config.toml
num_hidden_layers = 9
hidden_size = 768
num_attention_heads = 12
num_key_value_heads = 12
head_dim = 64
intermediate_size = 6144
vocab_size = 32768
hidden_act = "tanh_gelu"
norm = "layernorm"
norm_place = "pre"
norm_eps = 1e-06
positions = "rope"
rope_theta = 10000.0
rope_fraction = 0.5
qk_norm = false
attn_scale = 0.125
bias = "none"
tie_word_embeddings = false
parallel_block = true
init = "uniform"
init_std_qkv = 0.0175
init_std_o = 0.0217
init_std_up = 0.025
init_std_down = 0.025
optimizer = "soap_variant"
learning_rate = 0.00836
weight_decay = 0.0
lr_head = 0.00609
warmup_steps = 200
schedule = "wsd"
decay_fraction = 1.0
decay_shape = "linear"
final_lr_fraction = 0.05
batch_tokens = [131072, 262144, 393216]
max_seq_len = 1024
doc_mask = false
train_tokens = 1051000000
max_steps = 4288
dataset = "wikipedia_en"
Each number is 128 + 32 x the weight over its row's rms, rounded and kept within 0 to 255. Layers, rows and columns count from 0. Numbers have three digits each. The size before them is the row's rms in percent of the matrix's.

# layer 5 MLP down (transposed), 6144x768, rms 0.025, rows 963-1017, columns 384-511
095:110190142148114079176128146123144150162130153162055188109113144154133063122111111149099140123109173133162123115142103212156159119142102143099041100121111172124049128133108155152128112133145130107119187130140142175158105151132146099154116120142117072100136045143167147107144155102182123136088111139075180104167146089153155160088108114121129121162111121059135147108099058105112099171118
098:154088126145173194159127197153155160139037111161185156157137099138159122097112131168125102126130196166144152117161095096119165093070126058114176156113074108130131099175148107129112108175156129055116140125124067122122131120097163112168102151164145105115147087127133098147125108159168148169086085120099085140104103095156126156089139151079106079134178115153147153103140106111145116127107
095:086095128136045161182118126142090085118100159152146052133138162126125167136127180125069132152184119164122125137125118154163132121136146133166189130129148143141098143086165109185112140148189115143094119151077217176161183157114184053077146169151164140164176146097101203151090127123105117080119107122161104164103107129129086113129105127153168116093076143133126095147163116137136160155120
105:157128160168117187105207147135118140164128133153123073072175083119170147123100161063140197100162130118138154130068118115127045177129088101116121127097066174134092122175186139085162174162113155088156151130137124105133098153109110144194147162183118099144116119171176144148122134121120109102170109105162093105133107183160098139128107112170128113074107174172147102103095071110116113140134
097:115074161125120178105131041055153158132081125102050161116081092138130119145137129093127138133151121112122139138118110079105089144136109146111107127148144127123154084098148137081115155066078126160109056061203136148103082071085148072087135163145157112116126101112156194093128118096101127136123147168066152101132186132152175142095142118131157129094150135140092141166165170109107134098115
097:133110117116156082174075138163135161090126137118165083159104157142122164063142154133156120126093106147099188097159104121144094103074098122153084115119117132096207119135128139060102198169123127112168143154112134126135194169162147150147204186168149126127147097117080174088153120127075117131119157209146138190130180117095149126116135115150119139125116095172184111064089162124099240154174
103:096130131136121177122185074169128140067125152131101111196242180152112132132144115107171085203119108085143121130126134049098121139125143162127095149128146151124100166159108036099141147096080222098174118166094170178101134090083069144133085137081147154129155145076151179168134120126188123086134102112118197164104124191080145167174120125089162101097104154144151073156176082068120130116155
097:177142146160091110151125138129147138069159125138185126178165131099143090113105160155141042185116195167157153149104126135119175114134155109142162145066119088156158079155148096133085145092075112172129118101103124139115114087099141124077124076079061156112134088149092135140138149144127102105128183130134136104148064116127123109147113112152118104114112056117150152067128127106112154113078
109:118097085113077130136133203113130106107155144168160162130106159150101127171119114099144070109180111139117109135193141157113081115102135083089192153144158155162146071136101107138125077079116074090083134161146118087113134141069072109117119108110115107187096137182141091133084131137145189152123146075151083141148097189134111110119107118168105112166107129179126103183113063135125170158101
103:186172133132158145143149143103138112158145145196127119137121095155127114096146143086112126121159160114133091216180182140179129073112189152149103092129135123115147178123191171091121114111164117128055047128052111097092107127085141144141120113180075111120093095161171138142117151159082129103146138158118108117148071150082128183064100132158128108089130182127119130136098166149154112094141
097:096133193091041129154146085102123170139081082136147194114081120156128170179113073146148054163179110128132092110107157112146117120101169145132154106119094133131105141111130145143140150146100063128112143198169167135149133169244112145094099125117161094162118132103162117126101078104093206167179068137193129155137152172157154149133163098132131106131180120162051125069116090151128097129172
105:208131128151100182107105114168134190147120201127119171147136161153115103092117057195077199124093098066134082066130101177174078101151189121112109138126152111175193179124159104108141105115111105042146120139143113102104075133142075130136175104130157084074172154120106128142122108102096161116125050180185146157080122125083139114140073142169125084111126157113112139150149105142157141125109
109:150081122124177053132102108120129129070124150154049085067154095123163134133140168169126191107129114149114166146095150171147128105115132076121173130138132122152101120143088119083115117112145113145096047171142153139091088140140072194220157165137118148114133153162108153140147160146138137117081154141125148102063057120129121071156154156114118119103207154130163128098091134110179141049106
103:130173181128125111154073118159095154161156097149108116090152126173182064167116130104179151108132099078100120143119089145130131104149092155141096109078121189152132075124169111070100065079119132149168182163106111095169180102205127156144136145135153155100142106125096209141103173111109165155089143145163153102106179092079155130165142111126121183122187154135061087110089149088024189137178
111:067124116154132125124130122131060146097155126140150100134129131107146110118095129128085167174116142082085141106142101115097140119135121174087170132119124149145132197138088144176103141109093163165171114111131080139101082098129130117159166091104105091121133091159100169161118076084101099101133092094157160189128122104171096096115134111167172148116116090182147171137176082191106093189161
093:146118141107145136150070120167126140201138101116112103129107181103083171164076048082097096142087135120138115161166105143127132133082081087141081138172183116147113114108049155130204113123152125107117166120090150133130096159169107151110120141115069155148183132103117148109160112098167115174105183136166116118125097127153106105148115145089139131079086139104107196106107125125189082098107
090:196047098076171167123129131101156156148134129135131136134137151094157118166108139170154135126069113065147124178147098146121124108093128072132099151131161127153121158102148168076167117101144158164097172080105115142073179048174089129180130127056127099113138241091198117151191144204134135114150142190136088107107153109081148154117160121092105094166143158154132130121128127084151166174130
100:082140119073080125127104130104124126105104178096104188083098170181147132095098052131121157155103157125123118095094108171124145151150135115151089183116129125123134149096163208161147075123107143149157124159073121123154198151151099089171190110158170190117138100158079149122099081187099150150148123135099110122101186147135133128071112141148119139118094112116111118145166116160161154188154
112:097140092178065172155083139093127115179166092165060173089094100130154110154122089168130113144132126102143123119134091171086141153129149127100178129091192116061113130160171132148167173110131136118242163140174149124095134122119108106124132179161094152132152118087081148135116103129083179190100166100166134164118153125090124081146155152146146159132102151158104114117096163154101150108162
097:128145112100166167120081117194125131125161097113107125153154101078138105134177180089141135091184093107091120144066119124127129097169127134123166145107173176147136153102119079116103096148165141127101112133052087122155167089124115136107140083088149167085178135098101107109154108077109130094133075079154144169065155153162103135120136104081171116164148124103094156096106147074105097074100
099:140088132140119098148072158154119118135113103044070089111117128165122142141132133148149200075148077125077092141153163123127076102125085084141119113156103095112140115115092154072084191123098153113134181142131116117190142088163107127167122109092151079192096106122160121136194170087084079149143097192160102122127169128141070160129159110086130076138142097196142157059137165120130122122127
090:172140157128133160159086144144111120147104066086147122106069139060173177106122133190115091114102149118097160151123122144103167068108098147117116105095094104112189107170121173140170160140128127173101129151133106123153149128111093171156162169134146098108157125170137108056150178175120101158123166113186043134085114122112156113124127120131087145152117093156149142148138167161104160097164
096:131130116168191120117071162136087121114165094135154122085141072122114097122130131116139178152104071215156193156129145166127086124167145123138137227168175059048100111110106149168130075125166112083134108152142173111186159074139148153114164160152077140126163136122128077072118125130093106128134148177074071132157161151167120163075085125118166070134148169090137091143152140126054156129165
107:145199137139083129116104115222151079169114118165078170118168122143125114141143108219128134143120122094130131095071143110112090195075128122168104126104130133128150119178158145104178180099133155170117161162112111135139196078145133129141123153111158193109119087134127088122115096099115170147115119085137155088121078094161142146123143112149125155097098109140119115133138133123120105142153
102:058113167121127179112152154069134126155165106140092190119125147130082117126143050094181122126131146120174189131149063184137160123169131136106106120117120194118186126157070152095101112164182088072151136134107043129122093161172088087050149123124138144095113106112165109189128148153175101144114174156145062116173106123109180114202068127171148097141173129147143138099053138134099132220091
115:108112105167154130119130167113098076162098172100093153161127117191105137074108143079089069165191087169117117149108152152138134146113110116136150116117139142156143107143107123121160120137125155133162178100177110131198105142162146203142194138169093143097082151118176149129151195144143129180082164086146134085122151132178136155160171080128168142174106116166177132170162104136134108160173
102:130148154142106113146043127131077174171169107086106114171149086183135137182077133144125064122185144154167130092113168115133195167088119144162079144093110146183121138059079210076148167113142075071132135174124132131111121097115108129075180179178107137166141154123212120143193098130068148108185128121120089132129141145117119184187110148152142144193076144112119122084123152117138171131136
095:120104122176152111113128138114148174120106146150087179125090142102153152143181101134130132156090124103104174084154118168098194147160188178162068174107080115137130155117142165154137163150165108097093122198147147135118037097143201163128119088128132144139135088158112124126123130111098114136136083102094112094169204100135141180093151117170085114071113138136175155154164161133145166148172
108:122138166127092103149125171147138146139135162148057128133134123144103109124096108119172070103123139151078158119170121119097162137171150142107094086158169153161133129088079108136159140153111122062062114132076144114179104087094185150132030101119125127135183139153095152123071121140175166140149122102153118175119089133217151133155177173186134125174140131137084168148108087183137123132096
100:144114128135094108156148084060112168132102111170151108098111168116107165074116068089192127176098104112124158140143098153127172076126146104143137145142149149165158161100107093124142143064131076127130139151187165134207178159162127158112169139152170162080162185098188126116170131092079082097098102134102120114162127146157134122105136126167134151125114146085082062093152110167141154177106
109:144117105139138161127201146134142112111050103113192138150128170156138167163069160073135113121111093134188108113132131100117155075120095099123117211124168170122227147119126129147084114175107148119157097162074083119127181106139152099151129131118159100083102187153178152089120129134142148172108170102177157091128151102119093103186170099117098171098099075114158119131166120123175060127138
099:117151102149095212114115117124156112110159120107136161144142107081095111112076120129069128107095142152112085127161063169134186095155156097117182154091121139097070107168100116179153138083126135162175130169090107071194175112191159145172111150174138145171138145143119169156118164113121156155113149097079178034091144110098119161145136148084123105125113121188164095173084131127107106123171
103:113146146106138110180098140156094165163159145126146130187102131116065100095183132133135144111132116126147091151192158145100137204160088200110124120098102192156081068129098105163161055155137144132100155123159128096082115163184080131156094065127138132058160132080135101139142104077124063117128101145110193153146139134095122143144158127150118100191156125083156048098144162108049108176093
101:127131091149154083152098155140203135185162137134075134085161102153145124108152133112163138116157129132136148128175145200151121125090138106124063143110064057127126125124128149141113125128149072166126156147067163136083139149152071074125161065108174099070170181132160135129101098082136186128131169172195178115144139157113114158048164070170140072121125085139179116089088134081197142185098
095:119081146142146129113112153093196128146190127117118121122115094142142122119166089138135126102121144129103133129092145147141102116146094097167112123101115126100098168095138058131106110121106168200096112148109146126097163140126118094125133105163109144172111086124149146145117150115122205155156087101121154083179131074172086095116063085117171134121182124124160080151083121112139125128156
108:181134125125165094122128146156082086121083117153120113125068100119113103075146109088105132134147072173099114113140126161154184126179106120098069095143093139175126141104143112180121083101077141167123117125166162153132119087120136167139169150157176167111145165163147116153133101148197062121102097155117162197125090114125112123108139119186157079155100125136086130109159170154145151135109
105:114117100133135106104125127174140124147143133146111120105062166163128123118143111095153124123136112081053152126089195148147201072148172088094174129136110122141077123137125147074141178103114115136112125087131120088071093102131105108094112144090105101075116144111146128120113139068096093158133122096108098164129132080153153112101164106156159147116109162131141102162171138123106101192143
118:160095099114131146122163124119090090148148150138152103138128139174101189154083150090082177132165136140147142155198130102139119140128128138104095206168147117156140153115116144119133151158139060106146110118131164130138120137124123163143099130159141099133149154097130148185061131097175167096077122118099101100188143138135147082120097114106176149130066091162089112146111135157133088181145
119:170134105125195126089120135065116122113128173143089103146125063130066111104133095114125133121133151144132094151135117119140115166165102140088181120145156099087154135096132170141133082161142125145081151129128054113097109127099101161116155138094122136087125111143082145181135124115146112151084146169194119101193078173133094139110142126106146145126121139157116110079147143162124167120140
102:139105151210068145092132055172204169105167168124133134125125166133160139093127136085132149104120116131089125130081146100076145107077169122113167137164070079132192201160157057130117150143099158094118144075177114082109211088086087087199056044110168189113121103065098127157136116101097159125169129105115131082164129089084164129106149128105133151099122129077108133076104090104143113125170
102:167117110114123130059093082176085186150164115116110114144051131119138134081158091121130061117133073142124090092155150151131090135151164181127184106122117137128144159130125158083166049159111180159132122132142135079090090175141130147192066124109112144150141143094156128146121134108055133161128060167130058104154124148107150125090077133156132125169152139103137155121039137123122127165121
100:154108141117142137126187119091107112126088154158042152178111146160160116138105161130098091123178135154163147099150094085119110166148147105068141085148128128110140182147090159094157116155181114148085113038037156193113126096128119106121145133103145096186128147169079137113155154130085096123149107137093157187112156147128120115117097129142151103105146137136125129077120151154158093033129
098:142119063128148134180080178140097174137145154138159160087133069087111120156104090114147102127118099159152153154086157138124171129117070112106147135128082131121153086081082066150108134097046119086068157139091101091101152132131117158109103091163152133186121112159152058183153124141101141080146126202102152077105132113103148082165133147132178156151173085112118116168077109110136081097103
091:098096139137057094105092094114128114142162088123097127103100140103092112125156108127111141148068146107206151141148101102130168140075073138090058127196106112159135134110103116167180118151132084162092122121141133103157153148053122067142125140131116166100035126068117114136170130114172139128178119074147109164121199104192081119176157134161163172118161073155076133139148135152058130078098
106:108129094150163118102122094122104141121142102138089090128098152154097139122156102161123052194174105107122112139135064139130146187127137148079036162178175079155102086140079160078170114084159104143112119089114169195132152116129104128142043102060089142136174107116165145075153092127143188038152097157110162055136174157148079161127124089148150099053122122151145070159133162049122155131172
092:085135121141102110048132132153169119133152131126141076142112090163157114137051143119105126153145165105169061152129116076153133136107125025175156110064162064097094127123087048112091116112099107157123132175152109114147104100193144159105166159124125102148156144041166086146174096138157128088127098123097139111088129128103122152140154120141129137106107186152122124132176121101132149114124
101:118074142113163114136150152176145095156116188128108101125121141145194099141148159132103120079165144151087080186135155115081094139118116120123068196146133104090112127145098108145153108152128145164127089185079164155113161158081154135195130111093113152141133101119093105109092136110135149084096076110161186110176141154159210114067129113104127088055113135169104125130112230138079161083097
101:069131127126084136097129157094077103096104132099103096143145157090087116141144115158114108157189163085165088126088138113079116125160131148167166137135083132141105168181120159096121157126139065092154088103148184100084096130112095086118120134142163160156137138078152067159169139118154104114078155152091175120121121157118069133151143128121133111106121131108168157118155139143147146170065
100:143109108131120130143176119096066139151114173097132127119111136089119123150098053119135110120112081107087157145086155128124133119185085083172165107190146150142163135174088151165146169117141166144139101101105141124131159132150107189110081118155189135124155202108143175130121096131175151082118114125103056152115121148183160132064152173158143120152143133123095148168121085124186139109094
095:166081170111138160122129080124102096129092113156170108175204116139178122125152097188149136136134062124059127106050192130117106107144075085141161107136094135124110127124121094126126074109183090101172141159087117136105171082139167142029111149093131133164124100143145066172114192131116141099229164114064130143162121101153117151123191064082115146141119118170067089129095128111128168130060
092:136086139133127092091162114136095113107158191140099173143111119161092161158159086111156129137170048156148100164102087113139078122112177151090126097139143154150125083091070138108099143196164112118114151128136100147121113092084125137129119074108109151109143125142137108186138107126083100086149100073083153104131144150126157152179125158128146137126127129152110128069135151126110118088115
094:124123105125093161110123187131121129105136183152170185140047185087153083160154131123126147105136111101150138219086158116137107123089147102228105078129156137096150144146147082130075075067149041157163185128148162074124066117151125140135150167113120158097150143105087139165103160100166114116092098161105089093100076109131099130163112119130104102085124124106135097186065097079103132172117
099:156126077074168119118127120164088130149117102073140159119116133133078140171185211112142122111110122110127160099135163098089174172121163114161160170132100128104108109088063182157167137093185079169164143159109123128126166140126118139170101151158105126110135150164201139078114142131125098125062142128130158116144076123167123145127164119085055118167151153068097150138152112106063172138126
098:124063125136072146158110124105144118199108147121133164158146131097102140149075023134116157175123157173181106165151087165110161135137070118170096128168161088137149139142124133199109121169177131133099171105141152153113160129139129121084126141061122164132108157126124149167120107117149042132119138127131129166172094074113165160078095113129136191143148156104126063145152185113143129075132
084:135089182108147143094136185090182143167075154071117112122113107163134076130131098110115131113155107121167123146135143085105112148125129142129096137090097113149112152051117078120102126105110139118170083069143153159135109128125173114155129142122054135164169147176094098139135162103112137075149110125088112109094103100107114149122067091113143125149113113109169169116152113171109153148099
# layer 5 MLP up, 6144x768, rms 0.025, rows 964-1017, columns 384-511
107:166137148132106080098121123087121115073158134158089103152112174122094108154151168056147144155116089147109123151134062193145140162158153181138124058117155117138044135055070115116101181081120094124129124135131166178182132108163147111165161058112119142083110145158113155140162109125153106185177156163182164048104145095089087120109122119184138132172119122113133134105112160137154112100176
094:138124047047118100115164137185104174152110141128093171134079134152177066143134079107131121128094110069116063085090147106128094105140088158115109081183080098153068144128112152080110069101122139140124136071149061110134114157123115164156121109097151137174121172069148152148121176134138123106130116115157120149118077133149162146170125080097125146116208190144033114098134129153059111182119
104:108117115133100113176119070113188108080128111091190142124174140147135116097116116190090131202125148133140081122158155091129133086122125055129083127153118138183119147156126137140152147159192128197130137150091147161133156082158184087114072092088134109140217104113121109132115087148118133174147069152137130135138140157129124175080143092137132208105160150105067141127086107153094121138191
102:162067176129147162162180189142140094122140132129184078093190132136158097122114151161157109150128171079125131128137079150161181135158117115076167128172159134180133129144158129173153110209133130149085165148094117128155130142129129146138155164137134074096111140157125105143088132153148105113126089100127110122164136138148123143090084084157103150094101172115141145082144139140208132133173
097:149230152116132107033184127122079108167116110110120139157123151155093102124134069111154121179167132081133154124146161123101127110129175134108134144111114143167108104180111154154069094142091139143153164137181086101090126131043169114157089076147102188142130139117105160151123143092118146193135135115161113140087080125111116145108191112117133134127130079151151110131095092113147156154165
105:104110154112136093148128164152167093092096192154112087133123119073148116119139145144150135105122122122111125084172174127086148135141117067151085100144132154128197113133090154176141061197099064086150044123142099132112161165138089132123109173118074106103167170070181140152129120088165142144149205113101119130095161105150123136154125114142173120115136160077093187178134131094104145172090
113:074158121091184151128171113161131095171083091113088120026119122115121108113114104090137197123129087116153161115150112106134079106089124097076129115191151152069148132124093120096151130129184107130114189158123143086135182156139081111156086142172137098136130131096134145127103101119106190225150130101073084144089108131108171137094120136118136140155164168087078113152164140156141144070135
108:157082090097156181146063156163095186100134128114138104196092114099085113112106091132111107131160113099160091156123150148112147095097100098117132186121139106147063104154119105107096099164152130192174148085086123230114148139145089090080200130123192143063091177064129160154162154114139071159187138127097134125163169162167168117122149166122163115153130093103136170142109156066152124110178
100:070039101121109070083163067135144083113126118137135162134223125177128169132154134193152109137102114078110148119115176153143144164119041113136152159115141121085077090176098111155114156161019140161156105165165152142160128168157115072145114164107144144071117152086178120119139107111114132142077083124097180096154177115105193053155134105183140125158123164072130125098142138100141139120153
097:124116112131176122108135127091191038093131139124175077138130165053139068106172141117145113106070115161120136128171148154113144129150094122112165159134135058128204106065140107104178136076121142091207147164140107074118097189083107114158115109110158186131127092117130125131161085150125103078112151101110146111187140118126104154134118144071110120148090106100089134107156152153137162130126
099:128080144127120134206163114071094165139112071126192106114142120113086136107094145143195145113096132116163122094112189107102106098052114094085117102184168165148102097147133073092043145156124170075085128150171100129194141120150148119146099135094171126157132078131105095079155171121113177115165174079103124118098097165072159092190141167110128116135193180081129178135138124103100168170103
106:165102088141140141117156131131126184070150099081101144074160087185130097156116159148160142122094106185089152093165128120122108143120094085102162183141177098145179091090186183125157246142167192140159144172113150135114116153120202107149108137099129137152109142158162091138163110116119085179187104189108200098095094141097069107091105172157139183146161122107168170073148158161123117143138
114:125123103077114140123200073160181111116132132073148150100056110182157114067155108171114190071122164109111071126126172072141119150091129165143126108140179094145157098175129126106118081058124161088140159167079134137094200132173111135158127096193059106148119092084160147165130105083120114112151171228094125153153158114129099119127108129122178163126174059151123106082116140137117132123107
098:151051196127098143131162077123103197076111145115160146135144088112139129127155172138117108139147159149167082134180077068076136138107138189159131140130143113088114137105104075139075095087121038114125129199126067164118107072163163154129105138131175140159108157128140115185141155120138105143178153186101090136110137119148055113118159136114158134154018092118146095118153082116128116111084
091:062182089082146083146121109090150185108114134111102123134143065133152104099130178117155105074124129118114184154171125142106137158187178175149149176118106123129181102087166099128103113138117125109141135104094126174135102107121107105112149182111172095122119111139114110074158127125087114126141161134140137116150165114086141154159159107148152104117140076127116136153122120145114198104134
090:093154140179122102093157120180090113142100102130056153123134132126066121074079154094139089172160140169177175164133128163147136134136107140101062105142117131098106153151127117137091145099153091099162179184130178203131135169091176136111114123138140167067144037162060156178118109103130115124127069072162157114165137143170129095135140172127142145114164091116123150149071102120093098150164
104:153092074135110135113169189152179116126121176143119124093120075117145143194137194109111103084060113184176119166161173093120099121078143112156125083058182136072107101114112151131092158197194119107111140117147140133071116127106139081094059114091091083157073116119117131111144118105067203103140108189118145104127115110104091094142118101125176126078123140139159147081182123162127144074105
099:110121100138144144138088149159139158108127112108170129177165109122100128155101112122071153132144147121116077176103123074146174152165163119078114123159130162187150110061144145143132105178131077111100172179163148133112134104127124134080147136184106091102082108132098147159153128121136147057086086137134170127134081115174114144136055115126150105123115156143176137105155095078140135122116
097:086144156111175154133196175158116093083135140111186138097144147133104185138142067157148120131145152121139144138147082103127122142098164147134137121098091116158146089156155137140134125126103134084114157148147181122146154134074150133071092155114071122116081131155158150155051162167134099187086152123149138164154151134093167124117162073094143116085198099124092087139109092152124168103166
101:057136093133136118156087132155181100123111138123155138131129096110101201117171135107099064156150133173154129082066152161153145148105156132158093118125166143176190097119103071143094101147152144171105151105081110126083104121136138104100109115114111126160086113129120139090108172109156139161164136104132135130163090174142093145118148124080107189100125096102118150230154140115118161120099
097:137097101118141098136127097147098127153122167104152138095156150070117122162141102153123151134134145149198120090173151163176157117093156113099206112154138166133064075153170131103144075069081080100132104135160140112101149165092117110110164111143162167102203098139093117150152156149102122149101138140097118164152162157144081164122214096104118147181093185129104142113164129164139100110138
095:125110162152111162171225077132138124138130134110078154166140097126091118155164154096180121119116177115188082081175164115163148165107180117172104113082104105148157153126086169116098124120090091158155144120053098144113143108151089097160138126182100089171116176128163132115127124110155133060110102132179199146114082165135151168139177096149126155124150112184145154105118188128178143106104
100:186137091122188109125146120148082158106107166110094107138097128084139125122151132169127139161146154197147115082147117132076125103072126119144119198108102080099146169088097133171150158148140138158115109155116121134173181139168076061125139169083136075133166107116181155142146121158162142090116084132148122189139135108091129130097146078146190078109153117137143105150133144150158095139149
095:150109118072110096114134141153048130142158071121151144146119106166180138090169152124218161125146129147077080141111165100131125131134043124108172098130157068127151096159115168163199121144113130151024186126101128189115101124099132126159167133118117164118110143169176153078123133108122163159192133087169141113166144145172133128108093128136145148122126196193143168137171116146118135104113
107:145106119099088138101116131122151120071109194153092167165093110104100117180219167119150163124058127112134128142162122148111113163166107137115081067121064138106114074056087120065190084118115090124147128152058122166068103096103101126057103100105081117152123115115112111182159078049169123094150074125129116061172166116172095081099152142100076084162137130165129088107196080137165104102123
100:077099159178108155194177153070111140121118186149182098093148122125149155052146107174138154152137135102119148166148098122124137097104147143104147128108142128067191153151141123157108115089103040167106113099118114138086109124131154094179141115119094105109130154083066107137103172144178086174165168130180177096113126152120136076110140105095128118143064135150112147192120115104149093130108
106:112131109096114125160155106114112102183130149111093092176113138143177098173095170111068167116152120119156148149118151099102097096114082100136146143092145112120133095102113133164143157069094103134129147149113163154143216117121104112059137153117114088131117163096140170168216134167151106048171188113114152131083086118111140097157128154092132169093092155103169106139080109129081092078124
103:123126132115126162092115152050131150149135105177146140137146169141154078144102096118143149136138126148089173139097149107109153141146137148075122162194091109175129140109118165133168146137146091079171121144105111116134159141178162090149159129052074119139173169145164100100162160157106137179186107074154137130114146175140132144149054130139095105120110159101130117162116095095133147109123
090:141125142085111119129134158209128163131135062151123157164118187143097139201123132102055078117147126101139084177123106180125193173123113153164128173101138117157201156111126125126145175162085161104105085068150139092120139077032199161150112067128095091126195107147069138165151185149134153108107087113108078141179113106095161150118093185126181147146139130121160133140136124053132191121115
105:091156148160202178137120142094060110149117120146148157118159126108149091100136121139146107128061142121072140126122090188232133193180101108113121148198141112162143077174121151208132105186152169116127148077143117095133148113135127091120181094145145071127103110116044178135157163150109110107114093116116125108153159145129145138115105106140167098148183070159130071141096101153106140144138
106:127151137140149091128172157174105121172138155053109088111131125107101150113140099130120129103163185097171205167138220063116092199116188107075099111122137115140203146122160137073129140179152131126122112130159115163051105135101094132062097114110179132145113103160135078115128121172147160170123077100100082166174149168145170149175130100123205139185136147062038178166140107154115137066101
101:159157129120157142091102077121130118064089096097154153109102159097119153153137152137110168100080095147126141116115140119120089127090111113145091119155113119036149169197157174103100139091102130131115109170118159147123159111055120124112152132124107101120133088151129099142073061142161093046142107128141129145157109141172082151133112149133074104131127161131146085105133101140054122093107
098:099102137139102165063138134091066137134185111141093138168093084149121117149128048109140134137141178146055150190132153119161154113152120128107110070130194133078132141136110135159147084154089133195214168157115097135130139181150173078116087140193079116179142088175104147137102123112143142165182136097160097102174142120140124120127102094150118169115111140139079135114213097113129119102209
099:132103026146130140077086069084097157094102050075121083139132100158112133156094170090122108155087131151144102065115086081170135111099142159116110069097085165147062092114162153087112143133096122090171097155094173125123089113104097175126112108112071160109167167114096078114187135135096032103111137135104114167096116149125159155169124162142101125133117125152147148128120094119128112130131
103:116193156145133111147153129060158182154150143101100149142143148144122147143075123139129152110119123067152159134137087070111100146107131137127175181151127140089118121133133122095141152119090097150142128179094098173184186134130164133141113059111153082083100085091165158138168104103126133109169155095093150146173132149138172183078103174098163166137184202200130115155127163057116142154121
095:173095154140141133182168171160155093164170105160197179116067168103155121114145123148175119127146140094132181101141158142130154096171146134125135120155088155134095160077069199147128128183083130125126129095176088074112120159150104104109133138062162107104114157167177135101194168104126138148147089099132101142143148121193134175105100170165127108163154182131126111127116154102163122133180
123:117087141072118088113152182089169160064159135121110135050155082136125150122156121090190137122148160164065162101126120109137150125144147098124094115144148104137137118139146203123042151156119186064110134111172129097179180094193159195146118120076145129126133139080127117121092086167117126179114168146098061157159139160118128199143145103103159140154173123140123187099130153122153083122136
114:152111145114073138153117073087179182135087103059083150180131179134089133148152117141122114100187156108171120144117155075134129147132151137096138105140108171118123130114159158100094133186129089106128192179139046141142098130062190124165090105146111141106101112118141112175199105133119137141152148149160136146085130165100101172111099128078132135142121125182146125149150090178120174135123
095:143145113108126139082152142045087134124105154138116156134202144124155147193132144118070140107157130196111128108101142138178149167178109117127130206168137144160109140155089122111192105124137114139117148159083161147090108118126113089118068139138179073157142174120164167139162152089146119170169117133123142170136137096178122138123131132148100132116072148066140114175139159133125152148155
102:195155126173091135142090102028171105084114167163098136143186080120146130158128167113099174119125131106145142144110167092153110173132146069092118158171144126142081107123171133126049154103099094132103078118133113169217150096118126101096178101170138092097125119125085132096116102122164161090149162121121114185110205148136092146178160150086088086139129140105146155158145076083122128088078
094:162124136106090151039107098173155107093162124140135119114150119135123152095100157197109119049115130089146116162067180122182154146113123148129105134084101124132140069130182154164060144122019122084124079134118126059160140179126111116131078144131121180098177117204162153153158160141155148162151112111132105100127118146107072144124162146152095073125069190129052161194161117165163146173114
088:087161132093157146109091190140116144186107062086144118146134138152100148131166154189088102127135138147153170166185143122148165098093181094113142103162150159108091185166119126153132135153150123139164131139147146135092134022092145081120087093110132150075073133124136190144148160109115115154155172157082102178096128114084134109108083156125076129152120172135186185135177101176136145127102
095:126125086134167136151115145128171109179141116123169097191128120107094135084078170130149115132119165110117147126120080151145130110166112123163189129091135098140096166121172168127107167090155129128115111156124060130127112139140101170153113118082132131104171111112116151126103148137121101043093134181126105103163106136092143136063121128083116124153059136073112087080120123099156124158113
099:138120130158170141213145151150129040068120115118166133168153079115074130154142136067119133168145017149072164110143162152079155091146110057166105086144140108113158116156137173183136141111169113154102121142154101080143111115105144121133128138105118135101110116102094172159142109151101099152167137100097116127095128161147114107103123144103150113123133124134088176117156098145133178074084
097:101168109110107131155147112127148189081165107098135181065110142095129165104175155092165099104158090168085197114175077080167147120146113210103084146168149195151153134145181207169153117151106164104147143082098074163127185138079168148142122092115148152168088158170090165140140093122134123171108125139141141205153114152127098080132145133131107121154043091138114135129074083127110131158133
096:122135167156173130114129156146135138118162029120108160174148106130142117096129099177102116165096062130131208111067090103153177131084088094077142039152119127150163054126100115138106086125164108130133102108130136062151129139120116139122105163125092083137125112078102151143182152203131079111112169115142171135101125096143103065180089094174163142125107131162173124152151119129123106172144
109:137162174101113117134124107162138164107124120059119168112138128090120140090134123142142163144101141148112137139179151134201153105094203121091149106174149158132129145106107099123117115141147109171163159128104113139168203119117104117192165133146114093108140126138124135085080196127153154169137141113150167179100171125132181130086155127121151144147094068098156144145094173130182133140109
092:137127119141097152164174089086152107093090052146132138147173124094171092100146096119126143106086080137131155116087143102140134111116064104162107083116120146114087126153167072111136067189168129089106149151089076145152105152121158145155044144110095105108088162129160122070129041099144147094126109122101093137119206092129139157102137164102203080182144136108107120199148160116153101144153
096:114185058161118196094157149154163163094148137102143166117084113146113095155054142076129107162107126095223142103117119140125103150137177208101111118132133142105146148117140156102150144085069166160116092141173133133188064096126152086194146082113157140093115145105125162112135063092123084129054106134147160105115186138125115077123104197126102110122183143106167114145167138134147102130166
095:101139106160153157125198168126207124184091092142134117159125157151119119145086179114092128081181174099123102099117164133144168150148107139205134139196116199140153135161113094161129104095114125144120158110149131151122166144181119092149155066197080141144106097090132107105138186115213173142146158140153099162110122103119132125117118135109142107112155166123112163186122121115142074117114
099:134144067165123124054156113151132179163116118092081089101185117120119146134106130145150116109125193161106140071113123125141156141110135178073143124141136108157097159118085120124195128149056090082110067066066135164145190103080119123164100112100101073130138152167139105110117103169116131189177130106045172119216125167149157138122172117139131160137092147135122122122135131107107133067123
096:095143165143095114195160137130095127131128118088117097122121124069202126137070099139166139093147188091097111124082166183123157194116155121112106152125199050106153095148152134102108090118128144147093171133147141098124168088128094078113179150119181112088100103130090135156138176133154165113160104162139123111130105098095129124169133142150109127112079100111186110123136089131132093168160
090:140075101151134116173199081171148066036113083197159126077139088169142121116138147156139127168058138118075143162116119098123170159170186099154124105128134112153072110131086184092201103172119126127146129121057107077197149092144132175134139115161129093143119131108096085157140216125110176117138178141067111112107096166129126100070130083065143164125165078121093099136105092191145088147205
107:130156090158146139157112111147115147156139120206111157107102135053168150115132149082129092164156159169092160109117109141131172077136109123126153153170154160132110101223141159092192162135138111125101127145104080060133111132129079138080077150160185093106096144080101150120103093171126118118164127143161145137173167150169089079107151108154095117143123130136036115161116169094123081066103